config = dict(
    d_model=448,
    d_mlp=1472,
    vocab_size=4706,
    norm_eps=1e-05,
    attn_scale=0.125,
    tie_embeddings=True,
    optimizer='muon_variant',
    beta1=0.95,
    final_lr_fraction=0.1,
)
Each number is 128 + 24 x the weight over its row's rms, rounded and kept within 0 to 255. Layers, rows and columns count from 0. The size above them is the row's rms in percent of the matrix's.

# layer 9 attention key, 448x448, rms 0.0467, rows 410-434, columns 64-127
size [ 86  91  83  89  87  87  88  85  92  87  88  92  87  86  83  87  89  88  90  92  90  94  86  94  90]
[[148 114 112 121 170 108 119 165  95 100  89 129  88  76  97 122 109 131 102 104 145 167 154 121 130 112 146 133 106  68  97 124  99 141 142 165 131 138 136 120 174 131 173 147 136  98 141 106 125 135 144 155 141 122 136 150 160 148  61 129 112 153  78 152]
 [129 157 146 104  80 116  97  95 128 126 171 131 140 169 104 142 116 137  79 165 153  99 149 153 158 101  99 147 141  75 131 150 137 144 114  85 115 146 122 120 134 134 132 135 118 113 154 121 103 131 133 109 114  92 119 101 138 124 131  97 119 140 145 130]
 [108 109 106 163 124 147 115  86 162  91 131 110 136 112 146 150 128 131 183 110 145 166 130 109 142 125 131 111 154 147 120 142  82 189 137 158 113 151  95 110 107 113 137 117  96 145 121 159 138 114 138  99 152 126 112 108 158  65 111 119 134 101 113 115]
 [141 112  81 129 114 106 139  97 100 127 152 126  67 110 144 138 133 146  98 110  69 117 147 173 100 137 110 136 100 157 131 103 107 146  79 145 127 134 114 128 122 186 167 117 156 108  83 139  93  85 136 116 158 153 146 128 105 138 110 109  90 106 142  94]
 [123 146 130 194 119 102 155  86 103 130 144 117 121 118 121 103 104 147 139 136 101 139 109 139 114 117 104 171 121 130 151  97 125 143 100  99 116 132 127 132 173 116 119 151 135 114 123 117 149 102 157 165  87 110 162 137 134 103 118 156 127 134 117 135]
 [130 134 112 105 107 121 131  88 159 119 144 149 136 113 137 167  88 123 174 111 135 118 131 110 140 120 149  95 131 150 123 104 120  98 122 143 133 110 121 140  92 148 132 109 125 154 120 127 113 149 112 134 127 187  80 116 106 121 120  91  79 111 145 166]
 [112 129 147 132 126 138 142 130 117 107 143 127 122 117 144 103 131 146  60 118 168 159 117 117 114 125  98  81 104 115 110 126 101 108 121 135 139 130 119 106 175 149  95 118 124 163  94 128 127 118 143 122 125 166 144  94 154 144 141 102  62 134 106 126]
 [ 99 144 116 119 101  69  82 126 129 151 146  92 110 121 128 120 144 114 150 117 108 141  74 141 125 164 124 129 174 120  98 121 144 129  97  98  90 181 131 167 123 144 145 159 152 112 157 127 144 128  96 122 122 139 176 127 116 129 153 154 116 162 100 156]
 [113 122 125  98 142 137 112 105 131 121 112 127 158 156 113 167  93  86  96 127 130 136 114 102  97  97 150 163 150 155 126 140  83 101 152 117 143 150 126 137 116 141 112 148 171 117 134 146 124  90 133 126 123 108 100 128 100  91 128 111 137 139 114 124]
 [136 157 115 109 115 177 143 140 135 111 140 140 119 129 101 143 162  95 133 103  87 118 115  98 144 120 134 124  82 193 119 173 127 115 146 148 101 129 150 139 134 162 168 122 127 103  82 153 136 171 171 106 135 159 127 151 159 137  74 123 155 116 122 118]
 [137  93 132 132  97 118 116 142 120 105 127 113 104 135 159 182 111 130 124  92 145 158  91 147 149 128  86 140 116 122  97 153  93  90 114 148 160 129 148  87 140  80 204 138 152 148 111 108 143 142 144 163 200 147 136 116 130 123 127 132 122 148 175 117]
 [150 139 107 159 121 115 121 158  88 107 133 147 149 152 134 138 137 139 111 168 127 108 122 119 134 123 133 148 121 129 152 158 143 131 134  76 133 135 101 106 166  92  54 143 139 171  99 115 152 126 109 125 126 132 121 135  73 135 150 126 138 119 135 112]
 [142 129 129 124 134 123 126 124 152 124 143 107 114 110 126 134 127 110 120 117 171  88 188 131 130 125 133 106 141 159 155 138 126 117 136  79 129 165 160 173 157 114 142 143 135 111 101 131 148 133 100 141 129  88 137 149 143 131  98 108 122 121  91 177]
 [118 151 183 133 157 147 129 116 103 119 110  85 140 140 105 126 137 131 111 138  91 123 122 110 123 137 103 102  82 159 134  99 122  97 170 125 127 149 160 143 140 148 117 119 150 119 152 154 142 131 137 146 125  95 160 152 113 140 129 117 144 169 101 167]
 [127 134 114  84 148 144  98 140 117  85 132 124 115 113 137 115 139 104 127 120 115 105 137 117 105 162 165 128 159 144 119 132 157 131 184 125 148 111  96 120 196 147 131 120  98 111  99 101 196 208 144 147 143 142 117 108 140  68 153  99 109 162 128 147]
 [137 134  82 141  99 136 148 158 101 134 119 110  94 157  95 145 104 132 147 116 100 152 146 161 148 175 160 181 172  86 126 120 125 132  71 124 128 171 131 140  93 121 126  92 182 112 131 119 128 130 116 151  89  84 144 128 114 111 119 140 106 111 153 138]
 [ 85 129 162 146  85  95 189 169 126 121 147 189 179 106 116  80 104 149 131 120 115 173 109  83 155 159 152 119 156 108 168 135 151 132  94 164 129 105 116 126 128 134 122 150 139 112 134 121 144 119 139 124 146  90 170 125 131 180 132 141 139 120 126  92]
 [187 121 156 173 154 108 130 113 115 120 107  90 121 177 165  64 117 152 148 133 112  78 103 133 157 121 141 114  96  92 154 126 152 158 150 110 120 134 129 106 137 133 133 121 159 102 124 123 124 127 115 148 120 130 150 137 150 128 105 101 149 114 138 157]
 [ 83 113  84 143 118 128 153 144 119 112 136 113 122 132 146 115 183 158  99 107 141  97 160 136 137 151 140 147 120 152  91 105 112 169 124 138 136 125 126 126  67 107 115 170 142 172 137 144  81 126 161 166 116 179 132 128 124  81 138 124 101 123  99 142]
 [165  93 147 149 128 113  63 143 123 129  97 139  96 137  74 133 175  99 105 118 140 108 172 162 140 124 161 121 124 107 171  98 153 109 142 123 106 156 115 164 103 132 113 128 147 139  98 109 117  99 155 176 171 118 113 103 124  85 132 158  86 191 157 148]
 [141 108 103 136 131 150 181 162 135  96 116 126 115  77 129 122 112 134 119  84 142 146 123  99 166 155 105 165 111 131 103 181  83  92 123 141 152 117 125 121 167 111 130 151 100 135 116  92 134 100  89 108 104 132 135 151 114 126  86 108 145  98  91 148]
 [108 141 150 108 144 125 101 139 122  78 152 120 145 139 130 155 169 111 161 126 143 123 150 129 146  86 174  98 128 157 118  90 112 142 115 125  90 163 111 130  83 149 143 131 121 120 110 130 122 124 124 169 140 172 135 131 107  88 120  99 163 144  83 117]
 [ 95  91  95 135 117 113 157 148 109 158 134 128 143  97 145 155 139 106 130 104 141 147 124 131 154 110 113 116 108 154 119 113  72  95 145 135 139 145 128 134 119 101 145 123 140 169 173 104 151 158 130 128 116 128  80 122 201  87 142 130 161 122 119 118]
 [ 80 119 141 153 137  78 120 129 147 145 145 134 129 170  93 105 121 152 150 123 120 118 131 118 148 104 135 114 136 135 113 140 137 111  96  89 141  77 143  87 173 127 129 144  92 141  92  79  91 133 123 106  80 128 123 142 157 149 117 120  99 116 163  76]
 [143  76 163 117 124 113 185 115 198 148 121 104 123  86 116 174 136 109  99 119 166  68 154 109 144 133 115 100 126  76 123 124 165 143 111 147 120 113 123 109 127 183 127 129 131 102 141 163 163 142 169 166  89 143  95 155 165 140  81 113 128 143 139  96]]
# layer 9 attention query, 448x448, rms 0.0469, rows 411-434, columns 64-127
size [ 91  82  92  87  90  88  88  92  89  88  93  85  85  86  87  85  86  94  88  91  94  86  92  92]
[[162 124 116 170 113 139 158 114 150 142 145 116 174 178  62 149 155 102 133 175  92 122  98 153 167 109 127 132 166  94 139  75 165 111  99  86  96 157 155 143 126 127 103 104 134 129 105  88 109 143 134 149 103 120 124 107 166 108 120 105 121  74 125 121]
 [102 139 111 118 116 126 151 120 116 140  85 129 135 116 101 140 107 121 126 122 116 129 141 150 152 154 132 135 109 131 153 138 148 183 155 144 130 131 109 131 107 130 147 116 105 164 150 220 137 107 157 119 109 173 137 140 153 118 125 138 143 121 123 116]
 [109 120 129  95  83 127 120  96  83 127 160 128 122 141 118 132 122 126 117  91  85  83  99 144  91 118 134 134 104 133 122 104  87 145 129 150 151  97  96 120  70 148 121 112 150 101 115 114 109 140 112 117 140 137 119 122 136 121 147  80 109 161 152 100]
 [134 144 165 155 139 131 120  93 148  88 126 129 127 147 136  92 141 151 162 126 110 147 145  86 142 158 120 171 112 117 110 132 102 165  86 111 141  84 106 147 139 109  98 137  89 127 129 121 142 173 159 128 119 122 127 114 146 102 120 108 120 148 134 140]
 [160 116 104 110 136 141 141 130 125 127 132 169 113  84 137 130  38 178 147  77 158 161 116 141 115 107 150  64 106 115 106 129 145 111 112 120 131 129 120 124 120 136 145 135  88 104 178 135  97 136 132 152 123 182 125 144 113 128 107 105 150 139 128 114]
 [104 160 121 103 145 108 143 145 133  90 150 134 107 109 107 121 110 178  77 109 138 153 130 123 150 147  95 118 100 116 107 102  94 120 117 167 155 152  98 109 171 189 134 140 136 143 159 131 119 124 126 146 125 169 110  96 114 153 119 115 134 175 136 126]
 [110 134 153 112 144 123 144 141 135 126 150 128 103 127 161 102 134 115 137  88 111 207 126 117 125 128 152 136 151 125  92  99 145 126 115 128 152 105 158 183 124 125 131  90 144 139 128 153 145 132  90 102 172 155 137 132 147 115 170 106 139 154 114 185]
 [129 103 108 129 106 130 131 129 122 142  94 133 125 139 130 123 121  70 142 127  95 130 145 151 139 122  92 152  96  94 129 138 117 132 166 119  99 128 144 124 160 151 113 142 140 149 136 142 124  39 142 125 114 141 181 138 129 111 140 141 136 119 137 108]
 [169 130 153 124  89 152 151 138 135 139 147 112  96 138 174 153 126 153  95  90 116 130 131 107 147 113 133 168 116 116 140 181 101 141  71 102 152 134 176 160 141 176 172 137 135 148 110 112 151 150 142 162 144 134  87 128 152 181  82 117 148  83 164 123]
 [154 117 116 122  94 135 110 146 154  92  98 121 161 144 142 153 135  97 150 127 115 132 139 142 145 117  83 144 117 131 112 128 136  99 116 120 169 144 145 126 133  82 147 111 146 124 120 133 129 140 100 164 144 129 166 103 123 102 143 130  87 134 127 118]
 [113 111 171 137 140  92  85 169  98 147 154 148 149 106 165 141 151 122 128 130 136  90 120 118 127 110 129 117 126 143 137 150 164 159 168  88 144 131  98 126  79 124  57 100 101 153 100 123 147 134 114 143  94 109 123 153 124 132 101 137 161  99 115 113]
 [165 117 114  97  90 112  88  89 135 106 133 137  98 151 103 154 175 118 146 116 159 103 154 114 181 164 176 127 126 123 143 127 126 151 122  98 117 120 126 133 148 117 141 166 163 109 131 111 141 101 152 157 118 112 137 165 137 136 178 124 114 113 131 134]
 [102 146 128 137 133 130 147 102  76 136  92 145 112 104 108 128 142 143 154 147 153 147  97 138 104 154 163 141  62 116 105 108 109 174 125  98 102 136 153 131 132 170 128 140 137 121 145 133 127  78 128 144 127 132 114 172 106 144 124  79 127  93 162 128]
 [170 111 182 126 119 112 117 103 122  90 150 144 100 171 136 118 117 123 122 101  91  90 139 131 129 122 110 159 140 132  57 129 125 119 156  93 115 134 128  98 147 121 116 108 116 143 135 160 160 142 128 123 150 105 119 158 117 121 126 133 115 166 182 146]
 [137 121 119 112 142 112 138 169 122 110 111 156 180 151 127 155 106 110 146 156 124 135 112 118 185 146 126 143 156 112 124  89 120 154 114 107  91 161 143 118 126 151 119 144 142 149 176 129 128 131 135 130  86 127 152 121 140 133 143  81 102 117 142 115]
 [146 118 151 154 111 162 134 125 151 153 134 147 126 123 109  94 127 115 123 123 119 172 100  95 137 149 136 162 103 120 149 150 113 156 108 141 110 120 172  87 122 152  99 153 137 114 125 160 110 120 153  95 101 110 194 143 143 131 128 164 127  87  90 102]
 [117 105 150 166 148 138 169 127 127 163 175 110 136 159 157  89 140 113 173 158 135 154 154  98 180 151 131 130  93  92  98 118 113 140 125 109 126 102 127 142 116 146  97 147 131 134 130 115 105 116 125 129 110 113 130 110 142 127 150  82  80  92 115 164]
 [130 125  98 117 123  94 130 157 141 131 149 107 132 100 164 162 155 150  86  92 117  87 105 110 138 139 160 121 162 148  75 107 115 135  75  62 117 125 104 123  92 122 130 155 151 109 138 135 134 176 164 174 141 157 163 131 123 122 107 117  97 124 126  92]
 [130 154 118 137 105 104 108  94 142 164 118 137  95 111 115 122 138 118 129 148 167 130 148 115 104 127 163  74 146 109 162 124 155 109 135 157  86 139 115 170 101 104 124 114  90 147 132  78 119 132 137 150 111 119 133 142 123 118 154 109 116 169  83 119]
 [135 142 120 118 121 142 176 170 132 118 114 126  73 151 137 148  92  85  96  96 132 154 167 104 145 155 109 109 130 122 128 166  89  95 110  75 165 153 157 135 107 131 122 107 128 179 108 131 148 124 142  93 156  91 121 108 135 169  88 150 137 126 114 163]
 [141 128 139 124 137 132 131 128  91 107 151 133 129 108 126 133 152 138 146 123 144 120  91 164 143 104 144 140 116 134 120 143  86 134 142 159 111 119 128 144 138 112 140 126 147 126 126 127 128 114 151 124 144 158 237 154 113 126 133  76 196 113  92 109]
 [138 119 133 119 127 150 134 111 107 154 127 109 147 117 112 150  94  81  86 160 107 143 111 132 163 130 123 115 120 125 106 188 137 117 154 150 164 145 122 123 120 143 173 146 148 155 134 108  95 164 113 118 100 118 156 110 135  73 141 143 140 120 122 110]
 [132 127 121 172 105 109  91 119 145 141 134 143 113 153 107 155 107 137  99  91  59 157  85 156 119 123 132  84 114 125 109 176 135  96 137  97 150  93 104 105 127 144 155  99 111 129  87 132 130 125 156 122 131 123 143 140 111 115 129 154 134 120 186  65]
 [144 119 127 126 113 173 172 126 101 114 114 111 144 118 163 104 122 117  92 152 126 108 132 118 128 120 106 135 133  76 136 145 126 156 134 155 135 166 111 114 143 176 161 155 118 131 166 126 153 166 121 119 131 165  54 129 142 121  80 136 155 124 132  90]]